{
  "d_model": 128,
  "extras": ["local attention windows", "exclusive self-attention", "value embeddings", "hashed n-gram embeddings", "a smear gate", "an embedding shortcut", "skips across layers", "capped logits"],
  "beta1": 0.95,
  "beta2": 0.95,
  "warmup_steps": 249,
  "seq_len": 1024,
  "train_tokens": 157100000
}
Each number is 500 + 50 x the weight over its row's rms, rounded and kept within 0 to 999. Layers, rows and columns count from 0. Numbers have three digits each. The size before them is the row's rms in percent of the matrix's.

# down: layer 7 MLP down (transposed), 640x128, rms 0.182, rows 323-422, columns 64-127
# up: layer 7 MLP up, 640x128, rms 0.178, rows 324-423, columns 64-127
down323 104:421563479497528431507526516484490530531407549529482501481570488482409539471460563473588535458448505518448469544529486498475419511531479490427472533462596482476421525473449414544432488486559448
up324 094:411466556546458469645479447544471488599438500508511506540515505525449514473472368517565458566532519494533372525501462491472444591477517505545576478546506501501425488451628559385529476569533501
down324 091:428527535469434486505493525389538486475419580469454473456514510540473466490460484466512506488462562527467527622448586570507472444482514474620533472464486456484402523487565429593576640462604588
up325 101:571504444476542463502548620486495539539477447423495459440534548515418543529561588539540510545466525397560508457481458553536464514482491501476502590481569480494457579521510445391475469515463491
down325 101:698510451473568492509474520414516501519546412503450508448460551524528471490459501438494483538448495489543480547465499561450586559444458524437471515457509487431441527448581479493458495561560500
up326 100:479533499524474530490422467508506410469550583481543461508569550470489567547533452618529486516510500445548386466511535531504463373532523464533537485409440479455531545348528468446487460505530492
down326 105:481542542513537581462577512500419516504437491564462492561475472498500554460403452489430582465519501522487570419404456537509466451513520444480447541563575448458461554629483503473493515367614490
up327 092:519533493484491554453446517513446473523401529569534517483459461487421480515571451488552562475593457393497554559518592536455418524586459472491475466449535466516505602513495479511475539506470580
down327 089:451505500494428513481512510472623545527545520574478561489489479551535511512524570588428426612488520513558488405489489510554523396430493526417516500540562537527511476486477574520484452453468389
up328 101:508464573549547504538539451605575419542464529458533424408491503412495518424515437571518569505410538470555547505422485512480476547531525452478470449597480558473442459512537596449378485517456431
down328 095:567425567466503471589414521414537517566402540546391545493468544495575521479523524531587513557550520476452570485556482547487484517512424507463490499464438584528492378504515563467377514510517476
up329 106:524527517455504495465479481456599548456554537438578472555489451516436481484574471458461518558555496396471555494367418453454507502398518398477545505438574454485532454452566508422542484466489515
down329 106:491534516496538467487492458430481548461510478537482500624418500481497523557394468445625458459504499480490490500439439477539493480469465457436586530520480558505518570510535530438618493635492467
up330 099:446471494628538555538529508452542530382514604483431494506517549520476442486487432518489557602476579466438437458493465521535528471470493458432438486461483519471580458492442461417477471485531402
down330 108:469487498489499483456519524497546497510535564548540491481534497422401494512479583400492446553477371432501531556561512486416372448476503494477480370406466462522540456399551488476461535416583505
up331 096:435509582459506379543486471511502553494481552563534440508484478493483412490570374484461522504561472554545448533372465478508507568527524490416575421535508560467569497412403542448482555560486453
down331 093:538466500521469546469583471502484446418478469479486537453514517594489582463506462510559539495479529426442485500574519533550548472648511462483438431502478511547540495535572453552526473397474496
up332 099:583580477535475508504506462488500515571514499513471532462489491482472506589459527602357454507462484502579514473557472548443532496424467371482550474500580427405444510488516532453565457491480430
down332 106:485583536469513455564509482510541511455528550476501552537471505451492514465531405482602521443534507505547436505510509456496437537433533612512423471510534459509432537505552382468468461517609503
up333 096:448534580512469505442534380486500507456538501465587531519538447459471435494490497495436541472505554521545508607549542513482566576472413468415604529506457477422460577494496551450502488485438506
down333 096:571463416475552453537542534571480476446513490470451534455497495571545519551442524473448563428463447469475504513510474520581560471531533453493482519424513479582534466578447611491636482496584476
up334 098:446598537589517487533477556550506438531467519517505554517431436529467487550509424423451484577518454512485573575511464490536429535552413320478480474545513528456617503502543554441531466436415460
down334 099:518426533512509509390502521501537505513552528501461526543466518506559544537540558543428595409550518505530565536561583544497426512514475469490537533517476482512455536553482533472605490493598535
up335 102:554607610459504480436525456483480501466464531496494512474583543485576526516477488395469489406461404441477495493471532590483417457447578439446564550511513492534515469436509509541548428518477493
down335 101:492480463528511514488504531483501447455540625448523530533571456442496564432518483474485501453483432477440517544512475576458557532421536543548530461435552532407502490539488503555511499522502569
up336 104:508476537489424537606460484477505456567529434506494480515513508486433536564497524465470483507529423503456548549518472505546446443534537541508430517467482548496536446499484462515476591633522409
down336 101:487468478557485562476489493560491448479525489539395488504537587506495537610477527550478405425523426483458556558515508552499536535460558514421508439490480569598476497511478472500542461477491539
up337 104:453511427532603537519529582491607554524510535460432591514473559499501517544451541519531579446445548494599459497470444570446464403548545469447585383528427423505451537496547524493558503565520506
down337 101:566521433479482486449538542495508548519458456550545531489463506588468455551505487565539474492571425526376440500484505540509535526425572405494459583516578463529497386502458475529492441527464420
up338 108:448658509616507464575504470559456359543457595507520510504524497519512498536455538540521548424493371443515519482460507521537504479431541501463577470504458503523429446342522564531501511559499395
down338 111:444474493469592567480512457495451486468496449481467507433505574528524535529482447468466563511566616524469432505508555501487452536399553475587479484491575487556618512544459416551524537414386403
up339 096:535519522509513443493521466464422445476452609531500442513513513529535461482552473550448517451525568478464523505532586470596604492499463442461553507488513470506543597449432394544486492522433427
down339 095:470544407455456559554503614488518561500517502417516586496516547454491464578495529484475408600460426439526464499532440569479470462503452466535452510514499579529517537464559554444547535513441541
up340 102:494493396425590530633460461444490462556448514474589545452634470438557470505529447512462483379510393477477428489500515547490461522459455486521583462587426475510597448398462438521518450545481463
down340 107:502492425383588434572503509523497467541571566488450538508478523517557544566548493482452534496552495432485521554502552524432473513457448606538446497534542506533475473446424534536598523440458476
up341 098:491503393483495602400567502568500465514478537484529526389462495455544483464445460575509514490479495459466546566446558506477527530459425607506481444461479518404388462559514467433490506522538552
down341 104:529518518398591479510468546488523452516502546438431561439436525518498476487548456483460536476382565491549549500529461516463558551562423542503433500482486547455540463470502655519449531531594580
up342 097:451442514512473480487548541493472524489519563429464472567508493543494406509527559443559502456561502524467428398436536489559511471473404468461457431545486506563505516577593514550460477456475540
down342 105:428449617461512515440577503483458513493525588570556428511506509437489406409524563471527447514526478520421573524467503522483405515488565543588487523507557543533497546540529466539488495481527505
up343 102:517428581415549475473420492573497446549471542585534521486506523486485458512560365489420504528565499453542589511480469527547544353463524500459509542580515418532616549438422410443490550600450458
down343 094:505498462404505476538557572397465556509558511458502495470555553567471523559476486542485531361481524511519492544473509436571488482457550509525498520457455479435549428563451472640471480425459556
up344 107:464526574568457463509592552510415439588546501423491533519470430425484480505439450566505508457541409400581504580528417492472542518517500572512567460558528435557477477525502608456470505552444490
down344 111:512516473365516543535393555520425551382536549481496477457462555538554434477476506460452523614578456505495512562519489532505527500429439421447581461523506483397619519517538495464487505511570513
up345 101:565536426430471491471526454434485434504461575375509596532457513459450601451585498467553587520548560550480480434505498492483483448468503548528485538513537485437484585488513492399513474512469521
down345 094:487463444449548526534460474522538509504441441516514473495524583524464467527515590520637513572557489463515457427507538530513493519544446490472516571552547519506487647458511498526519526579522509
up346 098:498426521550470487445510476512490353631437562472502561553538495484440536501495493501551543501586495466536507469508491487474538529450475495527495620438589478435527504496483414389517475507464517
down346 097:437447528471489482568536503507452425421510485513440518568394514505578499540559537540441519553523458440501478498521503498494507388475521383536497469543439607432533575530543528576575454520559460
up347 107:428476527472485463555500491524579501480499547552562584532502452452585487514544427537527505580534466436583470550489507476491472517472435427410437537448548472538583529408475513454406554456496483
down347 109:488462466505488476568508569545567548483410514456599509534544443554492434603540535519470490508448512503496467553503529449595507552546454540481438492551553440509476395454451483484469629460448422
up348 097:525442419500415437511616477496471456509556482522491491520444459510457568443488496559407604405460467446555493419469451495521496495552536451512544516587478440594572531498436544478513471551490520
down348 090:518464489467496508551555541455528502487439429399498497455597504453542511526460515457551553451488479580580583454455603558419463499450488513444536481481475435432568542505491415567487508485552396
up349 105:534502476519471510507488528520510506468468566465613501501586489539483596517489486437497574520556472507444409508459526439417432465453469427441499468472533365472484446480615479448500479462541545
down349 115:468594543445472553552488524501481510446644441549460521553497552444487508515503524487423534566472525570510465537432453545527559451433526410533480498467439456514431496541589464504510524558652464
up350 094:572473516573456547525454458567569442560509519566467516515505561480483457522508514449463488542491544506552528589539402447534533579473508466492483503677519497528543519398438532431514499505356505
down350 084:458561497423572452466556453357498589470543506449540494494533478565561534476541508504512523480489485466413545418519658556427460429457508513472538471307439465459450472570578447537502493502582488
up351 100:506503438502483463500500477628467520518453585527484484533469569451445432501551430504532495491575511497483537513492509535496433458553492481474452479491491551536602460499448543527530440528429513
down351 100:531502433491487433492432465549502567479477443540555516528494471478580544410546465460507483402441393416517455484489557514555540510509498448539584583479420479564467477513513503510511476412494600
up352 097:538501529483566410491515522526596506515533494440527493513400489394498544583528484515497470557493445370567550545483411552500510490549539411450455453573516514546518478488520524431501472574382486
down352 112:561520484562533463555428424505409574443443501510453497531458476512535553526455523479424573425422560517529417498527505447510506519541512494478468582519530510476511411487469532445415454469490512
up353 102:473504495494481474547410450553524473480459508468435514557532517542421510544465513489461524509555551517500458411428464489618560444372563510452502451493435441519531534468551452412459556478482474
down353 107:445557503434491535433504458475485542502477323546533432435536438513508533497549567496558391547496442491482469562501515360556546513462506484493474503591448440488432502526480433485523499514525530
up354 093:518505464491359482428585370513545437455468529524466521538474548496499467487493450567424620480456479580503516547486443539517544469495555469466532505565523502459495552427474423437492451482433534
down354 096:547533516415525465517534550488549610521471383543488518525455487404429540609524569527567419533529456542464410516440517523431470490523471533541444499340466453513456578545527485441540539470632486
up355 107:496500561590431515544540487505549439427434493427530528478422590582489451531582410466447542510496515509526542495450338491533443482478470512433505510511471433475510507443554608492483462613428486
down355 107:590480497501531491588488514504526517443559620520510603460488580429580488473395427490526602504500479526587557459515486532523496482502411529545621472557509549382378533566583477525478461529531464
up356 099:557592414514539497477556563502454517567406483458495498438481586496491554472476541462515423504494586483525405492461488521444544439444457440484421463501443443532467470462461534580508541483477553
down356 103:537569653542485494373547593586530489399482508538476545538418489530478496626507482489496436428505456508518553535447431534561444499469542461588485540560473491465443480519503493572539491520496593
up357 100:468575516555547447547556374529498542501502548493538551499519528428448535452531512568488509405478597474546408518524534581565523511407432478433439433542461419468468427497482461497431515460528516
down357 094:451552492463506423480501520492512486419480473547491434469517546519591567522551460604527496530511496458486511453466391499482442587472514463481569561461450581511443532546484478442486448535460595
up358 102:457481565476441550428596452518539535493497495463469423463532476481583564499449367584524602557589461465581437470475431567502506522441517496513478499588502420542486504453492517493546514551496444
down358 104:511566444472539551482529539503518577561516477583463444452506501559531486450497449509632456536530543432475605580483441475458560499512545478495453447515517473591549514514583547591599471578535496
up359 101:525511380509428503487539522403471580609431460499488522472564505458477541476431452496513571415499485474494469543486463573474593442523554581506397492435464468529492508507556522478493502527500515
down359 101:455458595534571563448539503470488432481531510511414512426492549444487483536549505557455441581521465568482465470466528508524481552477437403442503527527529430449493489484397450501572432512548455
up360 104:498449468471423572564454424553573520612478528484507472487461432454541502470468451540460451490477509532525428416458483505464504496531459561481472509459514516507473633449538609572555494512461536
down360 105:479536423415509620522479543461522498569599566452394546478485512464524503620554395563492482548477465501548428518549496525495442487549495528563528482436478501524591609435517481498563456462539458
up361 109:502434431486524590562569527595490556548483504344503627590419505454534487520464506500434544473508487467451519536486514451483482494498444537502524437506591403436535429454515459515530457541474501
down361 120:534562495419510545501437518538483620501458511456551517506415445468443525491445459422461557484500519476554471492503527526488421483545489489443504444434523523547413419500653568525475494508516485
up362 102:602509557530439525502578485477500448503484595514487489496521533495538510420422422512424593571409455435455469612535480514489443432448577500492567507523511554512507512381594456505556434477426492
down362 118:499498510471498557420475511470518483536508442517396521473478437416493517569524500497465512582485489502548572517527510558390460531500441490473484439392527458422477485538498574452571496519527431
up363 106:503555522453496544524470481444466499565475485456497401583429538527578447464546444450438479512475469494535427583512411497514465542481496467502425478498429470486424501459553585408550446597519490
down363 107:455526417530462521476405464489474548431473316451513386523476404520524503522444482474464502482421408469471429500450536491496408549538531462490474487425456485446473465431497481513521466438485461
up364 103:584465571510476575482553488575524461606579442530521491406468453446540491503463467579497462497548486513440524452428544491524528565399533533514430544463526468561518499398467578445517544562404508
down364 111:473542518533530498495491456505531433507568415465530451534521495589551511399473448366531483540535465447421506539423495446501511613498541574494516523531510473477509496547446500506427556574527611
up365 098:485415411496484446547461543551554460619487457469502622524484383568546521547522561464521552570446472441550500532479538546563474517441513480466460490589477471632506592543547448460515510497469557
down365 094:460541505572592462447477522550587427496473386436527476525488477562507473528543522538519409511512554461581433469567490496517550502526538573495571523508555499448506545482506500425534453522463459
up366 094:486451486537457502484567523465462528449439496445422613406423459485450536432527494457421606439527465453499598566449449460497507546546483501560413481516423456594485520446494507436458532484431492
down366 091:619554561516512602561476552495465499484415511543448538490487523401498508395483442434466526403512444397587518495519514519444493512411453509472522598470552413524465496474525378508439565538568588
up367 099:490496543526531555586514469562429509601433496518514419523439519557458549632472520388570472522540550524413463504471418449468510318491466488507502555514521457518502490513527494402515539570487490
down367 095:512486459481544433578487570541417521472426522558542487479465470506487549428420657567485463494532434573502478523398493507565480507497542536448444530494475389576482527532478488459491581504496463
up368 089:515532467473562483540557484562501531618511521459512520640450526474592492537438415499478541552562448562532422495428456527517501566422436567481387393497485506481446416530502440499425508419459521
down368 085:500446466497523541524439570526520457437495501543438478474503534402558549581469518559446476487504520444450454557573565473566520580451510381471530536562448500451565519414474465483436502498428517
up369 099:557535444423501497461490530526502442638486493375482516617473400561544509436552590510503433495456462447570389499540486550525529431500577458424482498531463457534484529487490581515454569528431494
down369 105:499444370436498429493525493556423476527604578577570393477433567616542463505443530526523485470500338497573481458481487506447455511506470561470524486507375496493544469500425415496474512557468529
up370 107:465593543593526669508426473398477471533564489526432494470506475490510537575545354494507545492477575503417418479505447500522491501575539510515461498423539478502563501391561569455492535548444491
down370 102:496447495482492554578453504472539477596584543558529558504485519523500559484539566497498487417481600421585470468527515495496557539561541534536625437544464537480540461545492521511610503458592551
up371 097:513463516605477505450531566453607463521610567435431511480460513509477488587522544536560598588559431473487527505514478565379488427504381527497494491444520431495510524519486490421524577526492566
down371 098:555430456455514486727429590507507523579451516533572564544505536452456459530418542473510489415448586529525530554517402520446414404534509525482497447528455601538590533473583562543436462547525484
up372 103:542415402400462473513559439558562395531467538552478540471465511497559566488549507504471496513488522477528510605345530468479506488458455456524489465537466523522451501526477506512446509485485540
down372 100:479560487412518507501510537513513531465385478512512441507590504501529506468500467484579496567640521562564498482519552507467440547454524554501457566448504510550471492418503446511461433506481488
up373 105:519591469625484523509517601486515494546542452506499525635523581509422479527399491494504518646480595449523527466523460567384564527505540473550445557496495447567452522483538534452431520524476421
down373 102:492525479518534416533458522365394456505513557586495539522556471548559572501447549487646514503503504511505484530472520519570579533461517517532478534532529457474420511506482613490488567543540490
up374 098:493520549567480506551485511460473429503399476470504522552564542483490467491540478477518522403590503555468450495494553541459478418556461467487622540505595432361503478534506493425520448522437469
down374 106:484551531548537454523486511506571482472523462543520486544412489436476485512590500420475512475477477445483474448647434497545467471419568444496469514589466596511494543540508484499415515446601520
up375 101:456621528507518466505495397421427433530489507406499458451616536403566514466530494556541550585473371443479496377489548501547537478528502482475449433503498491484473474444474470398471563571486418
down375 096:483496539578490450487525485563480533595561429479451597456467427454500646514468513533469304536553489405442443502529572451451452464445528465562510583450480507544488546590514435493508547459494600
up376 102:540510454508532532519442475533442419527506503484513461537399508511451437473483484496464468549558465480517409475513573566542490473489601425447483461519495529527466478452451597509532508524448423
down376 107:536364553540512410457458441574571438415418619508549464409483508465556492491587477499567533390508543595496473539524388534563523445507410514457543534471480470457527532393486481500588525549503512
up377 093:529511511512491591622441494563535501517508524517546550521432511367554528447472474474514402549507475499559472472470464485595529494548458523511576509475458539583545560493505471470558532486476475
down377 097:554506495558494505472481490476512533517567539498490479504564538473516558428505536488490458385470447480430519629526474498466572625511501507511381455425498537478496528535468560442473548525540575
up378 101:484408467570448493483497450482569447450533500538464552520571557530511482507416464488466497509478505526479427401485468596522570465484508516499600483584423536508535505361568495508500391562404491
down378 102:535572425535495542551516558550521461423406427487515479562494482378475520572453543448500557521526512486494426515471521536558437495544472572421498504517516507554494516527511613482554535485484444
up379 115:455482526467408449365491501533557539540558512434505479506518411484482565563466500542444468458492429439544475556515459523497456503464514471466589526435545551511498537406543492496445443480460511
down379 126:539497478472493461439509518514445439483483512479469476538465558524566497500538434475487439471534504425584452453546552488518500474493569450531526572503567448458514487490488489501361538549438624
up380 108:558492476456443481476530467484523481558489538618594535511488502482519583536426469489434496487563507427499568514542582575484486488486533463498524562479565546621559559397583420463484477560484533
down380 113:540545488537519585505498379576452531406448450520505445550499440545539521518579513491409479553476503429380502443550498574494605513481471495497448534542480564423415513514534423537529458553426575
up381 108:514509459522477575474407465478578442447506500533497417436487530486500472605435427475489435555491474497490536498477485598409515487461504447496443454552452573479518473521570400521542485590480527
down381 111:534504429463494454593526445441507486403436489419451453491558557527459512483477519507513555488520529482516507521493507446565522515463544579563445603411547497494510447510511458626484457527504537
up382 109:538466522423472534583499504515527432560514545388492487523514449523587479586454448528462603470416505449538447495417413589541485499455439521500521538503482516481588475535482506503569400527532552
down382 107:465463535467452470489493587522490506495494468448444500489467521528467445468517544517582602481487579488457484487463469539478466512465467448572460564492440490514437524431455501546551461426559690
up383 107:478499368498416445510470546570563543479527506418482529657504445496563511535554463497461629499424544517493466581428517442548499363389473471474464442605444553510508538510551441524427492489425473
down383 106:451551486512520553537540443520397457516527424464535484493415457502484472485529494632506455451516489604529423495491545551489455520472674493571410549508488454544545454454502568490551531508521446
up384 101:523450516551434477473501607511562538524561547480472527493398495498471538546491528456533501546575439456599501521535586509498453497528478472508504481545508508516506530552512559519459499605492563
down384 096:445484509464455491424462440534490459450507490482511520468515505504442529535527438530494480532441515384548517457588509524537542510525438517568611550548535581533505408516538497569568397487539453
up385 090:501435484493456440508497430506499419497545511521608509482563398418499488522547495457466479571551535480490517511405445527553434478390487398500543479442461464433413634482572373477529517572564532
down385 090:521486520443563522529478536546426496489524530472469465528474527534540521585437551471533538588453504570513532552438468516487552501595515547502518499491544427478485532580527381522544641508504507
up386 098:480501386583468485498565543488511485485537461436488470554452473504406349507477465441396496557476482501535514437446527521435537552527441451466493503472487509495481437474437513477498510563524467
down386 103:540609516453503495525519439520509568429497447532546540501526438518479511497506609387530488536553445488525453572457466510483521399502444521469544546427622559447493484501460526578506460599549398
up387 107:480553518514527540558514391501442488508500603418503607567490484461482451534395422498505525571507513534579486444454473469501500436510449484479528439544497451576453445420568586581460482455427505
down387 106:458517519438418495463451513478538520407491439543510397464483503540472428470486529410567518561431425461443571529455502540462366461503468533490504516472524536562579537508532432519535566495461429
up388 100:482620443517477458534544495503516521556584499487479417422487583541482487470434516563441482559539532503479572465434561549542429519546460374458543568468548483460467486509502536508435395528490541
down388 107:470565552469497496528449487466636411531495452558448491571439473587422473532475487535539394526519485482481470493468522536573494530458527482509441462400502505468360527562518503467577483465462613
up389 102:398471542520508529499503474523513475489528537502400469455461544492429558440485565454600485529526597512543480456389519534470543599435552478413497417403499503429442502443510523504459444496492429
down389 093:581469491450497527468511458509512542438465430476490379452485392516527432471480397510445470434537475495605455501461529522512459513496540476490531571493551495462537479434462528561478489501543471
up390 092:647516569471549473467589500390477588498522602556464527512434504434591539569361562582422576565519453530506491555523541471476537467453461473522545497478537495489531537453503371458491492502514449
down390 088:411455437545547464533499512550502450528547482379544462424452593578401484427608431399569489541484510532456451450468526525581443481505485502392443453498512508466493488549553512480408461520583522
up391 099:423498513485521593530490508500533528537572520511509496517500401448438524489454542494520487543593532570508405459501442481500559497529407486493501401346494465444496591587581451457504549476446525
down391 091:498455503360621493424490525429438574518527462428454429525509463534530496481521458505449455522500549463409511526467551557540471528521516509581542528586593508474522599457508545424440499487511427
up392 102:554401560495438517508557511468499521450530557388479466561622508470548520576431471497417540416383426488456449487472524512471501445503473362499469461434456499532517501542503498437518525541490488
down392 095:548453407462438472457459426519501582484542498576577450516462551515481469585534519520532486575486460530505547583479433497456422452505495487479429540432446478415412483462448515440437470487500485
up393 097:534577482542521527507444458398637448446525539485465567538555574478425506547576439524421443547476592427449414449528496517478524498529469530502445475482509440486534497427524455535507496455433511
down393 097:554562562520441440557520535542548547595462413476489553499512395486506418541455607486506532542446481517534456597502494439432494505556475565545461500409606478432483465500481429380447530474572609
up394 095:495458396510478570489479513481555487483520573515577475442457492527452440535505535487501500533581461435555521449509483497536573563469588572439537466551520477525573524515505530498511496543437512
down394 098:548448517520441524520526446501537492491482399531541447518569494489491543538516587530501574538465507505498518595431520474474563474488399546520470479482581533437600429518485493500447384494602520
up395 097:424500525505428455466454471535519557524531493532634542453438528540492552477371472553424526416505483532555561416549461506456472498453416488439556551443489500480457405409573504510448521560426460
down395 093:580542460516523470523484480409486453507501466430410479488557450568497526443489533572540448557586506484504489570512472391482478430472535532469503488446488461444534451560494546457465437435527585
up396 105:467625535515546502440527545479490494454540581477467490495447489488455500492493532579469518512562489457465506538525523565447546439507434455446411483381496414534545435542496488506430444524508477
down396 102:486486523543550506479526548531368480499492435472438552570432537548498512470440528549480504525545513427496494493581489502477519478465495507440492542458501487503637494530502584563478427465589459
up397 105:481493456414370522503519521529420570578484581497533582568452508461448545512490534448443565440546453459445476574471553492539513439444452437507506483474501460498602510472570461561511400462461505
down397 113:611538494393499610513480484450471531565460454510527495522506459509456552571505531499560585571477557490465482531577544456477547502527501561476497431475610541501553514548564528494494520466482410
up398 101:451567493521367468493438425505601385569501520448543437501423567559504523490523473406510526599550502469518542520450421545461473462481556464496485481577509497493471441501553589553449441521484499
down398 098:491498461426583507477425453509447481476476395592468485435571558437411514601444360574500560559474433535460557465502493486527433464472458537555480628514562586525643452509497412466493510524582480
up399 101:467509481580543503487499590500592444534541543556547471493424470492430382529505583561333548504502567487421524492413525512455490438441422477479507508534582563562598555438514521443477503556509491
down399 101:593527512533432502532526557498492424413523542543478506515543497525521521598544413424439429523485461551547529498484496420509551505379589536505475412521540569548490479560500447539501463464473500
up400 096:490516422549503489549531427460613539502509587485500473473496539506569446477521384426494412625518514455507417557427539566528523519490497458478415443543473575502529426520480467438502471535438514
down400 089:426497500488496563425511493485458443589529438446522469540587388527484499451502521508503565523486533528411540506564516483505465491513549568530517474403530461455521585526497421503515519456544438
up401 109:522533512462472593425458508525493509558520575484521508500467422511474555502570403512420518452533539416557481537555428505493518459462523528446488516509531524426518495451498461565497574438485451
down401 118:548566493515438485543550534429524588447438485493477520522480394458500484536546457503500485627487520415474422507530477546499542493516555450468453476463544434515395496570503433450455507387550488
up402 094:495508424494433548517615497520456490499436596441495526381527430427532499503412466535401533459513487495510482489488489549490574459422479516510438485417540436502574466518540543536529529579531515
down402 090:481514526535527514496463551493493444497517469605573497596485535571540547493508521444442372563405434486481540552476416429539490502485464596543563416511538470595492524483469529582577456449512590
up403 097:492521438546509524512550490532518485558469583455589568512538541486420538502483416568347419435454416484523472490486490409473547483487491380452480512482546499464536446554564476524596423560501506
down403 103:465469453383503479573504504448491564558485500539460606493483518424527513458504536536441432382508481442518448526518569515510597537479485503446524498588525570474586489488521525528483469461441472
up404 106:491516401529562474532550496495541459532433520439542397484510396551466467449522523484506482466400455511429545531483488643395550470487491511448516503507503455531487410455455576440498480547483532
down404 100:515500575494410526474496517498478500519410557547494558534449497498449507509528492514588441394543441446414512457512529496474455541505449457488427404555569459475524611475515491599500530492520583
up405 095:500578391511445550532476480470501453597498521345482458498525490568416500522520538436521429549590532488447540512494501599478432463448497489498465384535424518512467550591582626482468454545463484
down405 098:518501462472550554569436501539536513512484504578496506479568517575495548481427508473510479516551494646523448527491489536590559512504568545499599425493568492513503516540558484606533576527492529
up406 099:428444492522517602549407548526534483617484574468473536516491457482453536517508473457426521500548483500483507471428456504526475570401469575506511509560510519430460467495477540484493433493497497
down406 102:511574430523480408445544519427498435467533512478420627509562543526533494522533507456470550525593459480482446475539577550410521429404445493530536541515409526533449495522443484484466456514574560
up407 092:487532497490364545577482535539445522547478505411520536460535507469496469464437489600487481457516507534642472475487468616515529505511527453470425431534584588524562481537558508472521491514438478
down407 096:521365516443492501530430529448443559458644459448434493443484460596457522547437507504536516418444565502408564427452495509474606441537501572531531484533524482466532540499449591467534566564513440
up408 098:491535456508442577452488456468526533554555575445410423570559436485467423509574445496515558541507504417523508491477548479559440491360579500505572444493518491563617550429565481597385520531399493
down408 095:427499502514449483559559484520380396476465397506485434506539564487446541516514596446481601537449440533454509578472505461464509526489493521467506445413427512463556559478496468478501631552483559
up409 099:484529445533523486468450459610541506633513444492595471587640537445488557476577534540416583494485456482516489517361511548517505453498537502419460508577511555427453579517550513414442504476479534
down409 088:554478549432467444538542458558491568525464533515457468493485448589563426390515479512522465478549532573471509493483497445517513486562562560543565570504543517538534528532470541437445564506500515
up410 097:427505485516474505548515404483546536491549478519456436552504593473496566382558469518540594519440472450455438435442442594482517481528549415346540524499394472555538544472512401550571550507512546
down410 094:458382539463515579471473509472499549531551531418563485560530431512470413548459510466443434462478521461429502542484491519520519512488566472516590481485404438544555481472457444477516466467460456
up411 093:566497501554449478526511460565486545559469532554522491506519544541503537520499488456431552537520422464482489457503507512488556533464499405547502541537500477485502545535447586449465506511499452
down411 087:415539631593529492402544482456407470505456471552615532487445512454460462492510496615597427539495504541483552493487520459572476491509511428465482491476420520541484545543480493482478603529517491
up412 100:568582560610542515461491431474500431486512501487582574472545505473469523481511511512497559534496469478510425560525504530501520519514554515531544565426419479462574505551497467480466480517538487
down412 105:466543450530474531468406451506389444456526458460442519536528458375464585507503564524579551506462592574403483605492494539441612505512470564518529555462533437515572477489513608539412486472543506
up413 103:621471451550527477482463540517586524481435532438480514500548490559501494449422476423469483453478490498515569476487456514455596408514513496368415485401473541522534484543647479352522560534422467
down413 099:534464564449516494521403511505478492504413528516491514533597450397430526570429453466543463494486538574541461538446422454514476534532434507433495518473516499478472481454485556424501513474556471
up414 096:494519494539522413586502439392534519494520632510438399511563502493504447471481499495463636518542390450470466382465539488512490413523524460501519549486544500546479520487526528535483527519532515
down414 100:489440560580468434476497431492528515505498579477509546492475475503529546476492482404457498458469508575479449508510512486518526517429597476462550564428447508482475516558476478463468450501496601
up415 094:495535446481541472424473511559567434488461579502503465587455461533454540452419507548448478590548495421517437511525448505547517518485617451524465532573502490467435431516480534450400465498483451
down415 097:593485465581491472511507521502387585526476431470545583587524457416493474526491467359573482491441574475594549541490479483456460456598457493508414545439482502481529457515586477471489457464527622
up416 109:411471462520445458457447507491585538516431510435509464483435476417399516552480528455485474541525516365478519553459434461466515462518544566472537564528535460550468501485547502615554383536471515
down416 123:480457390481516517486438536479514538381432563526359471514532539428475448411488452435477537516462493499523494511480548532482391429516518433473551593537474542494536522485519607423533477496491501
up417 093:537563531458525456491527537501521487615573562499464491527408448495439492585526570529514584412475424498581502458411559533545439587545451505513531367471502524487502537582637524375520579502534530
down417 091:523461512555533414484442528568427479355491549424536551396468498590457520561479518478468510506573431475560497539510500537445471472477426554564543484513491487488486478409561484550375486443493451
up418 102:413472488481540448482570532511494524467554556505492582601534433421560592460510513574494620550542469440516517525516586605446559524507484526474501448415410494478471476459555480489494520565503516
down418 096:483465504522515519513492431561503470478442477504640453443461521485397482577419493489511546413479431468469485459511426460655470517450538448576471570619576548523524483448566545466507422496520541
up419 102:518443487428479461495508573458509517482530512468480447528500528553524552484591521471460556474515514398463511551465577546511442430472465432450483436473432459567509497476484427426392534518472493
down419 101:414466465534501446558590465466565559415472498467507506463466498559515465393471542537518546536542531488534431470548564545605531381483516462428461536423616457572493571393473517448449477481459557
up420 098:445485495497475523542522513611566477518472439508515494529500498500436451340512536437558469501507486501581420439530426518469467499542582487524462434617511510528522492459562583536446530530462555
down420 100:528479517501641457527522486475559500527485520488396537496538520525553474504565457446506461465385515444519423568524538526470491515608529455503478438497477487572498408492493623478476537481528570
up421 089:580485461501478619451524468545511434534498538463497445459576508497479398553513424506423471490480522481475511523539545460428401525478519511465523428600499517522455433501444500457466412478420542
down421 084:469438453511598474418506571527536520566663539554425465486447485487566530506518498542445500436535594531486492488505484439442493487393455508556540454453471471511456434633490525512433621531452551
up422 103:516474502535450580533561412569516433575499484459489464458430473510512490486462522435587507535543531481489527438542460474459545492469487440478433388469485493493512541474501622548619568494420505
down422 107:522521370505549428559485472514486550413495481464513531425549571499513511537563427559488535519492477537654553494528442465488490496462507608616578538503528421505636526504481526399471468446627425
up423 101:541612490496485482480576479422509440568425521396535445469436483374534431515583427519455439511507442490565508451482416526422586527575488402427557485474499526474447471462543529443469429559479432